config.toml
n_head = 4
init_std_down = 0.0
optimizer = "muon_variant"
beta1 = 0.95
lr_head = 0.00756
Each number is 500 + 50 x the weight over its row's rms, rounded and kept within 0 to 999. Layers, rows and columns count from 0. Numbers have three digits each. The size before them is the row's rms in percent of the matrix's.

# layer 11 MLP up, 1024x384, rms 0.0971, rows 272-320, columns 0-95
100:587512516487573468476529553499533436432400491531496497489528562561557448431495417506507443529414486412495464543497600512525505590543606463587435541506438479544416466493508485471540516546460535483517469530478570519529530529541453564520472544501556420541495398467421476463528454454519509452
098:553404440466439512525474515581441508510459472528478594496486492496506510453436459527487581513503456525490540612395512457470443561482497483536432507463464411439478531545622545502478439525521451472530528464442553579478454536493480540563540447460550443396528495537464551569539508488469522454
098:456469515584496493482500511461423522508394502526558530363523400510462469480476525492524553498494501509547521531462549573459438559554534556464507487460466525497495418484506503583468500441539507489482558561480534450509535490469562440401464603562506466538605480426545550512504525548485481503
101:485566552520506539514445472630473478472482530508517445493490507500473506534473536448465456453492507495558482468511481470589435543455489504438520520473510543426466464540459527434570462506440408547524538474406447490425507495541543524500466593542520467589488488484498513485439505481597456489
103:588498436483565547415455580468552488507530512529467432581537440453451599602479578633438496433439470462456524535359502462484516529453473525573468539406592497515497491563530496436452408429593531548393533543534538513382527448465483487560438550429525530559451476509586522493566473476499463495
107:440530558466442439440563474452410482580581514500518424408513442550490492614554533503456491478514432471513493517567527422507536429478518498559482504492526432522574623493455509516551393506585452439485524522548477527492456505550513452399404522564536585509563572488454553468539446491467393515
105:550503531551513556479474565543463530585498588622495555529527414478501586525537456482354510471473508406592528506534475467520479471455579492408489468510429459560439427463506464486536465397490524595442573531569495497380558594565495502539539485439445522509481508559471527496481513470528414529
104:472578560439451587546515500539554539536439456612465536532452459553515560559534437405555456529512549500546570508510492457583483477447463478569418519594537510549435426509564502516471408462409446559493448489523464570458448523518457472537395456468453540491455501514488506554456499473407427447
098:558485456486546499453460481557515568515398545444428490500451488434498528474524476522440509491533544490602545508456443449508480471463481473467504452512497510521474558505447571449552543505438580518541544456527493413471509496510393585449623533543518583530435490483563503527536485466464483536
102:503561494499549489596440420481450495462453441504512443496375593499452551522617499469415552505493531506417449549496443430420556532520460518521484468475502487495552506465483545532499458479492452477502503542518593403482480460466638513497528467626521523473475575469577501450510553527499475529
096:545398554464479492442514542487413501570469502500489419564452501561615528513542495540479443436457432476481424519526559469455397470434367667461481462513491498540584461491583546513482449471519532505426459437438483522464472564558559573576522519436518490522558475524428397485553515471454450486
098:470478488518527577519433521528472438421542527542481446606486475530434478465537463494477451571510500477474569523526496472528529556421460442505613570538543522521486417584441558540535472522473542498501486483455490508454527514542438465404450464498595350486495514497437550498514526496554501521
102:497506537541555523466488547475449496478550617485570496561473528531433441512463489494482514543466481496557491546535521572447451540472540459498419487609420532568483544494601480382542539521507485529566465487443494526465498499514479602549610462496487525512541563625456522601448488568504526473
099:467427528532454478421438459513451530463545419555495370538562408586430425465515513512483468496512456541518572568443461538586536533472513499467524510515454492473512456547560468476527480480444529420498519378478387470434478516455520433595529555461479521534493578478517451515594450539444537425
095:459438466497502383449496455534491613360515520433518528560556526503455449523478512461539521511510547479462517478445516575554482534544542555503502488498446539521559516512507438529354484546512507582485577592519389584485571502511578490438450544563450460485555452481523515527508456503535510448
103:460630502482478511501518499502424534483610565436518487573460490495519483459519521418514466515481495403508466428572466520499521499476406489521494428591524460470438556509528522593531468563537412482479490425446488527501455428516531462452483456428536568447407506521514449526475481478487654541
100:505463483437513449527494382454484632435520489605503461501584630561437509562470486534465419567485620430535543602591424509420527497470399528439472399539456518463429563536426563526541459529486478494460445436501523576529453494426450544536506516424493501507492492527478500539505480532487495469
103:576424470489406444407490491538503469513544487455554432500524539481390449375457561569555518466437467476463617584535437510465568480483394446479499537558450576533544502516486547500534543608503440455537517461467525367500518524525593539475475488487492485528497435502442457593492470373530444426
099:495474614448420468460534463567511482396513554540519480444482528481466504499572490501551484529487602577549514516560579483471487499543527509528490447521485445579563438590431522442547545548476514416466500545483361527450419528508441497590512482501539493477612478522463611559497574505546502473
103:509493448607450454497474476564483575514561514527496503620507570450475534504564452429581506571506518525472478464411590532503443527598567581532522526480511478491567492468508537537551568559511444514549518499552518438449523491520545573476511566509577521570399469538501432495442518501518579494
109:487558473487415532510488510496510445547488440525465420490528549529477495580460577510454521500503506614553580582506543530398499513567564537473511494403495557335529526445454392415475428450473448473468475483495384491399602508495510528602457461527507410497485480494432371530490565541428551435
107:643504495440505507498508375480502539450435444511487456506585509539516478537547496550570499404583587537454555463513505527541513575464542534542567554451483566459555547434500563418510552562548487476539492538535495440488449539536540455506483525498528499547436544560597523548544485450419541465
112:486505492510440548485530574549587490503554581501387516498544497533434405500521539514428481489478474510485498580556512482488518558534467542451489469537512462584513551514573464577527544433419476454491536473388379464486528567491511512499443540523495546484608521521495421419539532441506439455
108:508547481480522540489570538528460507458494510438546539477445483487465517464511473493518600552496459442470519522459485409508423473444579544557578453436499508542444540577551412491434534453441556578480548471499569481464448483545518503546462551499503607469538476522486473512437550433518499420
100:548470493502475521452508406473561488492493586576445434592550524455531444492506550448452499514461465418595497626542481430456527621523547507509476498574411436499565508474526453509517494519497462445591490477451405442521510429436552517431560541583479554402489573536545484490523476547555407518
101:487525509476531464514518605379578476554497407468469523431484492395445480539541477491554505505430581493484471495552470442480379452549621492426528570488452477568539524485510437443534508454506591470474533463472607533525468453526528477528489541475486419470567436541456525414563511493494464519
099:544510489465519557607503539492531499519526478419521521539449491553400469475561562612492479529543533486510490576591565481535483503502582496495440505595542483467560436512447410550529453589506482552519439412415557535459529431547579530547521499584605511525631517518578531527443520465519443604
099:472469441412413522485445506447469500473524466554490580452428478484496426396484529620407547513556426501428429527551449592543500436434514508445482493559501467560501466530554558497462522487465469492477485491486477481455540529547405553538417459439491427438494420553535490523528464555557541595
099:435486403566472495447594463393523533543461456482504491524486395452651575473501567492526454508432466499511501485513456501525534487489460491502452455549575508424548490426498451437424560492537518529515550561490581462460558511487474522608460543501503506464538292574469543541559415528461461621
095:491468448377458476461498470569482562420439518451509531466504541518512500556539479487557524463452487501562514458478494498451525535541637577469492501480414454525520529503498590556480449449524521543446419524513489452497447487522469494515476515581489461559507484444473533513456460508551434526
102:550533600458551514543626482587555459485530529453569515505438486443414481469450519580495504503449434564434531486445456446547541591499521531537509453548539526527565443489532537516434488500614482604410413446452489513521532496511442471451517569478418481553600471491423483529483520443414531464
099:549508482443480569537472575449507460408557565568548521579458490546583536542509453476437496462569449468564548593426471605435505475534490493560488464510514547463513426432545484430564435466398502545466467464534542493524450586502501480556503446445516479492472456604492445475603552542595463462
105:476586559419483442487479490509596526439473500493474667412506409472449468505521503576555435550425473445415404514490506537495551555465464432619475490413521484447557525534482552499478413439549510455506535419464464535542578585513514566482477469474519489481375460514364464549489451517535489640
106:452491512437524489506570507429435558457451524558522512439477503514556540441570373484411441452444536499534560510497455447485541552462379572494517450562529507423591537490518383418490564504483514402496483491480439488433450562386424518560557457532552477527529557530454502584552436538503499512
095:548564584546553493557515498498477412479391581551505489462509519536397529464457502500467538485447538514503508512538483460529443492530524427455496508534494550481418547483538563566477443551518546549451546472508398564499392514619416426465419584441447511514546500512509436476495537438464659553
106:495492533555572507495463543515445508572432528434440518473497618546557521501500402492521551426417501523488491580516487457427455512546489543492565539524589510483485535502511457615571512520486435527478550428418614531589487430464526516573623511436596444567476553501498590450417486462554553512
098:467616524431431457544434433474447496495525458517438566508483581460392506474467429511461412474461529522550486469437585539516515496525516482490494504549415456477503532380580455536490480556595538484475548454544511576535443499467526486484565487516470533536490490508462520442543460542553552515
099:512483539623562487525496637479492513576528493519547462524511539487444473529537539469495417511444488529494540439520556540515479465475520469502491520563593410493531524589418489511488516474404496502510602523493554544562409553512550506530419589505485576475490529468548501489450561506407561504
095:502530565587447426504498478619509504537518531525480634408490600542556536471525512559573556516536485491440457552441509465512555458468481550553536433462511449445472476430491522515572503461553579536478577507463515484458483435492494501481475528515494465466539549566503513463545571488491488603
103:546476518597469517444508507584560475469415527504525500498487442464468590558432482468405550456463531458484466541478435544523576520463504490543533449538475626465506484481591526471565457495564472547602514495446414544462505504531413496503634497482457513462431600452550489519504489420459532480
097:532396556542507435417509551560478534521507535433544473570486474446495450529465538536537500440572424520449478500520521475476561478420550485487515466524539543477534457493483493492518559436492490571501506484485546487504491452554439421497465578516531592444461465583473539482566426445559437535
098:422420514491623497469527466455417509594473486509460447473496522471474422563498481422475535481424571581424507518502495398447624486526517440542500576519541515479445539494498495479555465487447488535490479481492458485555528609498343490421587448474442568499478506526596486518488516437518511425
100:441488521541463474519531440583555499537517567516458466469622486453465514500371481431485477481567539455513457511532466522480508406498527533520488441574548484547449446537468457577398521540539526473455461432460507487625511468525497407515460489490512600506553503447482586469552449521445523544
099:517464535530437489506457403460420566547434635497530518592481482528496467540444561511502469450492439481435551508529556487449564476470452391613480545484592454494501523565467553532505443497451552533508426452478555500432572553614474460528499548490515468465444489535502536457524435498583487465
099:480457481549461532516463540556552503467530500595501492687460495489551442412449519566586561433481486461481521473403445428445574599478559470483512522496391541526450432413389538480575538530561544502563471463532557578507604503466573488485479579619499498427509470481493527445476511454549512540
104:417466453515460529518485510451509467528467492578388464397431545508538429552566453477467521487496508492440568449503543458460451582521526616420465462446535453507434373440568457490505543475567493498507497442390443455511448418389544565495504533481432498532373516561521604463467531516514533483
105:521518507441504511380478536512518510522510489550557520498569499417497419499492480431461492531632436476554489492479451393455557530458575448375480501551468545499443597560424539505490482527488412560521503448510571452525572478478520559518444559450449528394533517490530430393476592553545550424
099:496515512422540531600389590470540458636422503502557503557456445542492504464487472551493489396497434535502554549514504418429556423538541472613527604560505456487500463509587449570517580431443432505562469520441468599420413516554506473479495552505541436522450472510477523552462497498467536491
100:544525499446527483516452460536573451524438499410569514452451478505456586514367503415503544538483532421436501472424519394379499413487475512505505480531393430466496539465480414489503491442465488445475493572475442553484438466553524521389346489595522489514562502529472558433550566479523467536
# layer 11 MLP down (transposed), 1024x384, rms 0.0902, rows 272-319, columns 0-95
099:491571489537542513563491514469440433537608586522384498515489531544586456506442422546451499573492527391511483515453467507567477515528550526462520581461554527589533484484548441405608536427461560464452461543593502528495546426559502554600422415481467441476498512507477458464453457493481499673
099:489528502446521513472500582502481514453523503522532476531527529504470520467543535500476443456487507560477504549476478470449436508520597572447472443495453394477576467429422495632559508480434446494473461519451554414463462454521440536429548529478467491512473400519591522537541427510492507513
100:558557469506398525507490535547485516496535488554487566534467473546518466415424487477488503524503536467513540535557553456428456444571463486509509569387545536557489475502525497519522468526509498534432463534483375456531472554475523385472491529379490488529558459464702500485510464457428481484
097:474582473542440571499530494586576433500536524626563511422519463587537530513472493475531498479519552482554522506464558561539447419566539479462530490528509463504524564506493507529473531420398458460474443458506581505460432561412477491486441559505479468519587553595460469517523468485459497558
097:561561481527508494348477499415543509481468425438520449546538413508465532533493479526487461533431550495532497464560510555544462482507566523572497515549518444558590480527468498471574517383587400461504586603488484445455469469485467441535547579583614493502433390444597538456498462495565558523
110:492457534503558490483436557531557529541474490414461404458588474465469500543577429525493465438544499479519507495550561562591519506450480581596421539506554496514500475430437480521504471482530419532399505481543490522498475445565486504517569442533542542447647429475530496484440532542594473567
104:484486496496491574542480608575473545486546473522464560480462399463509443449539510622518609450429462471524553525496519481518525493527635456497473539445348475530532445505507502525531481456498383546479545585521569479495621571530524526521594571551430591625461480542567570536502512434508455541
103:503479490601562462520513424422516451531507478554518539496553484562492443558497478598428479447537528448613576489476490521475477505434543517498521547471531458490576415491456508453514477477535555542469544424499483468547509506507419463436443549381595516553469565539547547432511513497508500424
099:498451468469474532462517453512564542428450506413483571534521462499438542457391503481571398442478501478582433475343506539544484548513458547466430558531510576438460521587502459459448503492456545500538497503501544472518470557611433471539514498517513513512453478522544571383560485470514434429
100:485514520588519533488431530473476429482457504478538493511639451507456419469443488500403494521412461434488548569485489501471410539501534473499479602505503549513485532395573513476564561445527496463519485585508631500557480588514364493604548538478474548461495497512569469436511408500488505527
095:500468452492539514467499479507477435386487556543496471499576386474438537433504490420498440555561417497488422516470441465489455483490494584569465468525521489401517507438455477604518460496505472529503561408509466565439478427510496557522534426506455581518485401463418619571528494565457519371
098:486448565494472526517512489509475535477479483469538466515524452542464498556536592433456510545471513428450571473423472420561532640598510417585540483443460531525577408487548393449458538465623421486512481432461514452450451536570470502413479472474507468527532493501450417544492556584474438553
101:568481570424452435610508479465569464555543548489539480568562516551500448491454497576459513494477510536497540517487541570479540439415457501453536480498503554438486466515561557479561569449446501569463457576465525563425542583462483537455494528519581604517476544500749533507431534528399474433
094:453524463558490425474428579495500466533458474466547465447453428502531542424475560500456409493538493555479429473510455475487529481589498519507488569488516553411506519521508534487479415609494534507474557450616600609499466470445516511476534529462478570518508500398504535502501530490479547485
096:540495552581474413541431500537475525499529566411570544513451519440525448491435549430445546523491568515551597509562496518483541499506481566547595472584578494587501537565490628446624614484506566527525536497479564472452477554454435393443555569538439463498491519449610568513457493520486508619
102:542486403482532463560535451447422470498449508567478502576469526500561593536490540551517490445526560459536475507479473558480476505570515494449555480459528572554508507510427493494428449500487480519457525468537504487531400422454455406455517574438574446486524427525512433388478464482489509505
099:493508503513459590439498480533545541430428499466462431448545485482471511528497472502543501535521671464520501537513493506511495437423451486538556548498536493490424545491493540497430522491541554568440484550510475511555512533498521512446468564396503527509594451458480414568561388504426491493
100:523426387571548427578547458425494529505556501564407495491478507506418521504459415494571483487537484548476533583477591481450440505439521549477498535424496580487514564566434495451417557436482521537468543547507513552520467485465467466480536516540550482599542515515539582573526472446538534438
098:526614488588429535449566523412456480535592434541493512567471452592453476503518529531541549517477503517462554492468536426474436433543512481488475511522502409443449419427481435496514493507601519566527447633463360525394489444512438421543473509529513579511511531484742491504538540494538499531
103:535524518499414446509444539574515598498475466554556521481555496480448571493554482464429514526484481517486415479536481528547494483520506449562562488438508481600539426560523516484463520502555477601415485491462457494559474516506460531554477587528565410546555494469638480472542481547579471501
110:504505532531467570453472482479584497526504502532434455379576493508561544443454521530468465485485516580546565486463441558472547466491551391575531486442514581492470453484445537537472439437588500508444558461582426515467508493560474539484500443511551504442446522539677493530437563501449556395
099:517516486487581509476445380494513540482495359631501448595510415451462596469578595467466518445479431582447492437476426529521468423561496468528484482451523438441475559497413503585532433539464559482545448470460474408545540468575456434491535464461514514518527509491499475442522535529517550529
102:458491461475398540445492500437505547487552528482436477451554481515521476501469433538480465571512489431536431454570493547470506509552531467512550529552496500548534476513525454425508576520573531514502560588477499462533591559542418531523472415408483453515469522605772539505462538556429507552
104:439449442491528502458486490491403478513529463428452471618535450496399481512542461476449460527511489530554511491512501499441519506570525498528424496412526498577566444513572431507524583493528551505495554503409470452488433553600454525509488547478446481444513495497419522458391451492474474478
098:482580490516477513473518628510591539466462508548503512543541464544510502467481552456545439564580510499549470543535576454581532504486508501546486502554424456538544494472445459552551558525469495585568548555432451403510478508472522457517486459513515429467452405478593472439523539483542497516
094:445484473424501541493462450436619523513444482528541512388508409562512461568518579519502469445440557559505558474585469510464477508568485472500511465542593436515454498462489454592488459496460538512468539473438535416590462558516451499506450432637408496480534449449559504570466501537489481440
100:518533484500465567614476443467457463502435444541527533430495469532456469544488431468509530514496397461490477521520498484472500483472532446623622475579465495519532460495526538513544543521517509444474502486404509518505486491542505633522531536486476498533491460499584512420461534538371541503
100:476541523408488528441607524461514487445421492578532480488575462469406499378479664468493425511574414517541510532492557425606544467501490507369480466573502590470514413458520570554463467427451564532516527463503482534546585529498522497530580585439480513388420490456575554362489479469548511541
103:575571540474535566459514505455485482547522488454487533531557399518565500532462501476589547478414556451573484495583496485523443477496460578524469450614455530449437452484518496534537465433451545533551546541419491391463498502512451495500462622456462554495506498576436449433497440501464579506
097:592471490486492525497498442530496543408476454523470517521452527549471468540563568484557618545455565478510550440446463499480578510501591497578451508544443406593442528469521461490494409471485478438441572562520497551591483482495583455501468409578562511535512501502421540559414533485461501554
102:593555424444518405523464536524562535409580477452524515575472535542427492536462539534477520433467539542442508537497459548437486520553457492489437402470543556447565522563448542510478441442510580601458462426547497453407515455555515454537543470531437390421528491458379513561527484501453581465
102:421459505544586446581504464463576477417399544531508372555545597497511488535573597382525518488568492434523380541522512509489507492485523523502451522482476556459571454459450483435613402493459527533469470584472443500462406503502555439422481516571437502457443512464394577500499518458562433513
105:551457567499561456471530542518479489524466626470483504483499550487481433506466496549592534550497423500501480522476535497481632531467498483514470533403513545531581453561533419480452542473468448480533479559393492508576502530494504519404499583504493540499506465473429469555521455476482508445
106:507453524474520471419385511514553512458605549610471495457547476443432485479530483487364495521522512372527531416523539415442526492494555445589529538499556471481480502505478500487578575504562485520522566434473496527417496478407459465481493488500535584494524463476524543555529460600513474412
097:485485430444578502513622503470552497542502501525495501416541436505596607469507503547515534549626501504517597456532530540544501449550482462439511377499474463492485510549455546446520519518455503479454555511434552529480598464473508584505559451557491506532531510532490479472495517529553442493
103:554488510544503497490482517533430518522444546434498475569552511556524416489542485487509445512521554435468543495439535501503466461466565442473476478499483516468564502523503594474516513405436440428501528431508491457535430510489579574520589520499540484487507532469487456425527482592450576494
099:460549532395486505344415462523531547511450521516527437437477519481441484416471502502543542569524436541543441498479460515566534558524574504523568515503515446474574417507448548497552457462558470532401463436518438527439480403544526578485518529483555502481618556543537534529455534482504614438
103:491515469476542466441474540455448517528505502564530479500447550533493577517471524582445564443493527536472416511556474574536526461435499456541404596592435487505601451464549493521554418513513512520528449465520488503442504552523541531494539467554382637393455485491566470480512457493518502543
095:445414479513450511570572511482469442416425533434431559543530523522472518445507533498495473449491469429522557470575446520473489472393572447469482432468539558512490466583506538510501496430602466494533440501433495449492619467462472517554572577487608487541541560493394506492544444476492470572
104:509429494526553525465483431482497501541438546519496333474409511434488520549601527455442487593501443526495556575511507496512429438425482511487553476466451535443427520461568510430493447506465513485483534538483499525448489503534491504447569455502546531565560519461435513464513418369447460550
098:571380611431566557536491403545474535498530468469470481441496437456496484465571507370487544404535545562442503477486533487598518532532410524556456377505508461535356561460520498481575450579533575500544457569550533418490538513475380480417490430459425490463476493555433520524499431419563481535
098:632534537547487452526411503442617520494430384558556469439465469449502480410537544513571473441490580455442498459430460541439556410444543475506435547526554491503478521495547426531484531507527462572497405538463519459553389530491463535429435556491519522473459509413497555440492476648549544520
097:482487497464427562495489544530448496513525394512409559483556416496405480580569536506441508448499485516501532482500516519454482564478478499513529505499454520580560374516515498515564496447528512524546458495543512457495523596470495517539521381492590596488493426574519521445533587481532558484
100:458517506556483494555501491473480482514520478547495452444433495594432469512429578524570531554610507476498485397583599518491505548456409377507458565440557594538438479517507484476476479454507452528472403513382489474511414481526540469521579476494556497413566451443534450482529532532555571457
101:513495513506413556462514546602519531510570514435472451584440455511521500430669422425441522507454479577433506562553394409411514574589562520512512505470449489478455431517488490487493525499563484579384637528483526424480525517461518599563504501536473500510473481576516550467485468478630554486
101:541455444475513514546483450462522586545492499510570564553483512561556460461455460552435568443582554566474488558385573517560519448544554570424542494586482535476524458564525599480477553482511527496374579437516529380471504411441412532520521433506396531424519564512431452435537497514507538397
105:473554489477445518447528578410535481534424512451498659526577469565505534452501508525456553551468503531467481476467557395398483549564442381463458534474467509450446567570584441522487536514435428543512483453484579445480523546409443495518510592405593479496503444471409512474433549511508470505
101:470516587608538475552533539507458585514511515525475518434479560423513486601505447520433580535521478442496517470432570553508447521450498503495521550481440511459471424518486423497378470476535463542521657497511497415538460523553535462477505523506578498484492492531472401524569470521576369612
# layer 11 MLP gate, 1024x384, rms 0.0922, rows 273-320, columns 0-95
101:468589631467469458441408463519511492376510458507520468494528487511436490464536492553536597559464471510408580599487532516592468544525411501576549465580585528495581488569452579589511485461555413549512508447590513494529505553441472429565513424477451521527546555456470499508501454447482574536
099:477519501507432430561489586514503512502500542392463549582574470439551561511524506455471483363521424477443515546527533488548579467475462499482444491598521542484513446528541563483449468498429500431505547438596464498517461496474525534497513470520526432469468581542477518552486531599462553463
101:564527533513464478536404501542554541500424367534478422504509554510548464460551576473475466457505531540519477416559581543615508526498427554589579532547563540464514446499482486530606507508538462515375514539495473427497568513495396475489461541435459581572558523457467451470494474493465605505
102:441418505429509526530496528513563491456466484566452436455521471441466478518463534509487448571460495418465505547530444395506535530506631500594523585435475530464546525489517534435521517517440596510505540411446537464471504528442448470621565536455571479475533486556609525438512478445461508442
107:512577496485485490441493577463530350405455419469550533410507441407458549452528562604523486502536453539472574409458463478488432589485539485507610457581507450374476492554508422538464486490426496647466489528409491540499470401437506491545484465552465440592505522602602567482500542516464502554
098:557509503443504486534507534466544505503514532494460559570567468470499453501471459525513558486451488507533541532551443477430510429424473564444456498514525565564552401469567496447497399457437471474494495433449463510540615536446496445465516530437559506522584506500564506574561465531542445481
102:509480438622559451567533484425511536471513503485542525528521507430434463522450470427430491408412540448582515544484568547503540535463555522580625575524530487544514453508530508439503538516626497619533463537570458509487487508511544487531486529478527588442495523494497562452588535450371454544
100:518463470527493533528464477486552489536411513564399485483488476495536597485555420413535591542515514482523562483470518450364594536437512436502456536465486511554471639592503578521457459496483478399455504501484515478485489524535452443396530549508418475439512407485507550499431619526494480470
097:500530445538572449502415510488577472417614492515492512532461495463398538531475623459555452405445513501444518566417547466414416492447502441495416475483565442547547551425469542455464508526530524493492449544448556498476465519568478560491505529424564516467550537462591594496538396508497418461
098:469561456462546466483544597489505505475536581472584430551465517407599521431497521474526549472542475505473481598507485546462574544556499457541485621546559531536448498436508453433520553587503545447454520505529578449426504534496473420568525542579567438565487515514402422473430547482557439442
102:473496558572490373498570492466535541440466559523511464557539530532467497443587457552491504591466504455505433402451510542479448512452536514500489441549454521546557491490527496508556522470520562497552509459536414635497525584496539505541498511473490532521547462467635539571497454607478508431
104:491382370435519563444496488512549472478467466409451450517487417497501471466550495502482524543441510557484472438465488561644513594424475566521570456411424477532577535443507574471511527476600497523458537506546586512553496496567526497519571353470554541481436501613475444599603474495545480472
101:528527453478575477421504474463523421448540534504472442503481568416589542502408572563551480538470487535476551499518443421560551524495602512562495494422430469583525520505499549495558479565510549455515455448434432454431418486367470513610440411503517510524542551588518476508477501479410527542
096:447463374460522419533433503479469497490497451502474489452530562505517439511484473510544551601563516550472477446415570430603532533584546523499568521527586467430580500504561524579463532558504508553569501455416489480562455465461470498395521453504470519452438468479484508488515510477522498469
098:391490536514457520429434512359593451449579560536502469525493429472569548589640450531562485561484546534554455515456531506436544520470560477457556476450522381483557483441378567476476525529544423501468477465483432543487533485516551428475534501553464484509534486389509460505510473515535513607
101:568578436455508451423509483446492459488538531592504501480523471450460501505529523500554559526513477513344557509473464456494538419466515558604571516533441476509487505529494498469441526461514492447582514574494507566550452479530488438427551461450531466477400453519515464558490513473556401502
102:573519611383530497547545453454481512488584460449431550538507566426494533486495542453417483481483482542551428498397489588497578428547390535489504486546488451474513489538592448491552528482534481472502483605588507544534534470506490529510451507490439484455422587485478509530479464492498442506
102:519512436550598473516585493403487678499491318500460507590487437605555476447546510451522565476425373428520437447453536477426518511545534442537555546549500512521524515440497531481501428497470524505472551432439474468556510472544491472507516451525442504500550548548520505428537530419528434517
098:526486468435523518503448477522522450459537486378512504465454523523438453489483458541521423471514418511498478477499422535471581509442504494525522558536484546489565485518566531478507496528670645499613499494505499422459445584602464541610468518602457511521533515436579552472609549579407437509
096:623516439480539504503412470595569584447432447451470480495505474493435466446507450584491546457352412423505435457551440509637515535529505431489486512509491523537481498529570588588558521470458473612490558605473415525521549557544516516443457419442541476530493522539485530460522514472488428595
106:487509472477562353460455510540452568429499501437405509403448480459432485483558403550512561562529460512537500569424528552551565457509465494494504457466513564466526471552450516509464512478565559537477540443525496424478472485534513554433623561539519416506456528458527492513489438526546518552
117:508398593528468488506343570455474500530559503486562529532433527520518640515537471479570543412524454606472504439505443456444467493483579468518497529458463512425563481551381561430415443475508541513480472503479569481527467556546576475437531567505576376558484461485444462521509495408527604486
108:575517563511629504491441489522560533525498551453397517565538470507525422461397561477618505454445521506477556529515444551561503537555411369429500493488420462570449475521444556512507538429559443455524468510467527573495460557503481521433515528531540442570476537527621490595460439502455510460
099:531487527430510503539352569518391453494493512469590497623514458467381588432558514533485500498462468545390524508466400526516492492430509440556441588480481546533545517485422489489567498426588487554493527515511500486498467562495520481502541526463544510512431490493524514459463509534503479484
100:476614459509500464479506552529555469483538510495423450494471632462528482520570464413487437541356402493400473524510540450452435587413480529548412492580500501465509477486433542498517441560494526524424423507525558582462510466537506481438468494430403560471451528555565470456495444461581497446
102:445489465429577474459453490487516482503499565623536555513527400467471450522507539558533494472435526476513505499560610541473482567490425525488471531510527475473574426540439525514459524467614596492493476513485472380479528593485516462464480481528530491566546501561555396490567505536404457474
101:524476447499409412535494511419477479495564486412509576487511479490527454529489463469429517453550480518466458500476464625530452418502551540457522447487461523486443500504495554573514509520437535492455553436580532607561514479533516525523472498467498430499397422447457552506484502438507566417
102:463537490510517529543520440540501478515565586514560467404496510490508581430498470515494452616547481547468421482543488410503525535465526433474509561510471467620469511519486525517432440394450480396548447494504501566579447562522508540452436545538574543543454570477506534460560530440477485497
099:587525495529504585514483532450440501525497436564514515432569450486565552477487443416424525488509450465523485543497438512510462560607440649509427523473593432480406498500558516573486517460545507535479472457525555492402555516410506455454473529398593483528405485513445388536590581514622493425
099:375469537489576491508434571579549535464488582453504524482496549489533497560611437542462507455437477420535457555533419587522475561427540570472467474509494523472467496505471454470534527451418432538512455441470457477480415542586454522431580444538495462514470480514442490463398471501546568429
100:479519437542504465566482571441547495453414487485507543515536551520504582460468529488560520483460506537471435525449488444461563540482551439532580551463459533482541465577442575531552481511482545474549445526491457476463458500559579491439553532541526537514553474423439457400462566490462520551
107:479498548510418545589414537538590547418512483489475496503528550483473567486469438514507497421446531589445476570477495574558480412560561502514517444552615518472462515492542547537516420493544506477603458454480491475519504551522527487578408449497436508550388499498447513527545480570464532484
102:462496470419482520534529528464512505464452543579508549523462438512513473420447458436529523511494590449511520605511483532469532590449544514472476489533466479425485435491623493510441508531522498496559482351465477516395466508527471514562562519532586505463388402474415477519546487581480582495
100:442490551387535538561585520557487525513544476440507418473571433582495496514451541468486448569572480448505437525441452452573498455532502457478447439540522513405550507495403523499556412493410605499505613415431366490469532458492482507584479481486557450600548518483556520487552494554487475505
105:531510443379478505489476497470488516427423455641486502538420449457462440479491414394472466394502441517502506515443511563428481459537592409531439467493433471539533533547504506481402471523440579508528537476439511465490530532472596520459487467510502511541447481478488472495538552465467491426
099:510490419454518539487517524548608470553530522470487466522559611442511499396499499518474594557438482519591556501545423519565513471511534502546457511450579522453473544473525510482397421450496568489397448575456505521507556481532398499467492504524594490433521476473521485517494507480513524507
100:510465467445475518529498479522588529459492463506496467578586441468464448516492541438534483436499480469471540531548506575462548519488543646545482569503471452527504381504467532427503474417535438472498532590680548452498515502535506375459557468408581457551419408475474587507507448492559540476
094:502527429484368561495377400490475491491429461555452456536555494536543473558501521556594521498492515542510479426477455463535558469508500404499555578517633499461527519421426478466527427524544420600440615488496607604497541526512559464598476485530498537484504505545454489498455521480488549487
101:462489432455394455552566520497465499471577496426427500493549458451496476465538528366438504478469446571504494570459597427453580447513536511493472493514443511520506509470555461426490508527480527503540476447388421570520445469441530518505371521533560513480581490593493468497500489435561395551
099:486439512494502399401545477408490467519400554498550472508464473463520503581483514521524587521511435506478538569549448479507526581438491484566597601459568377515452441543545544478564482511592419443566424566424473512621505525448493453439500469511544528442613520492481480437523522511481505493
099:570518501494436581511396484541466469541569558555461495539470539549478530460549540548561540469459471516506503434506411512582424498535496510496511500508577440506396528509495526602437470485469427419479516582536565491548433599557447411422545473477496547508567469484476623465586573461503504458
098:447582575493472498480470465475531625488459475538566506553504445587418465510541496435449622480537491313508468575491538534577542462527458454536488495541523500443487472485467557431493502493539526488445436413530548484502408422536484575470520564480468486471539422462593449525448485601553503551
102:443460465654522555404495540445518425504464525510485451497486478429412482497540616526474477509511431530574394515524483508477476526433529552475452496487576541533415448519548510579629495484545383479483498525702461521467429505552487509518430556585495519549500530529464450528486536526459453568
095:502526541572475486488479460570574421443584530479512495549475433509415416542508519473467502535512554592528524595504427438430510484453579446511497468510508498523507482509494579564491505596506507525479461507524505454607472533442547534475437540472383533441554539403453383477499541483482631428
101:528507561483608475450497419522440499501466495433445465473520512396473461597492547504549462443457516529463419433558648446518486495506517480496422488539561529544515465441466476522427548555457511518496495497483415512473499517508591456474550496565457509431478426486542589504496524523501573446
108:455412458564482512478485497399463487536481532463481521493456422417453440482531529512551515505492438523516523504517462405480455397546530584550545526512486544490496469526451456548538436500587461503512527459465490566548456509491436551440535516503550432560527529576603512511482591551513479524
100:390483477469436547442484488452571473542555516455542564450495492441505528440463483473442440538502353479532437502417416520563512510454552541553498500533484558591520467465415555480511439574478492526575503469466521547515521577542514511518455426480565635432492477509494506514456514569408504478
103:469535606456549514548439511617562483503543565465484532502446543589552522536402555473553525444514503552520530406501446533422525579519510515400589450460501597517450525494575535561622401387508457492483527591542459444572471461552569482386490540477442546582485547412438561546601501514459494515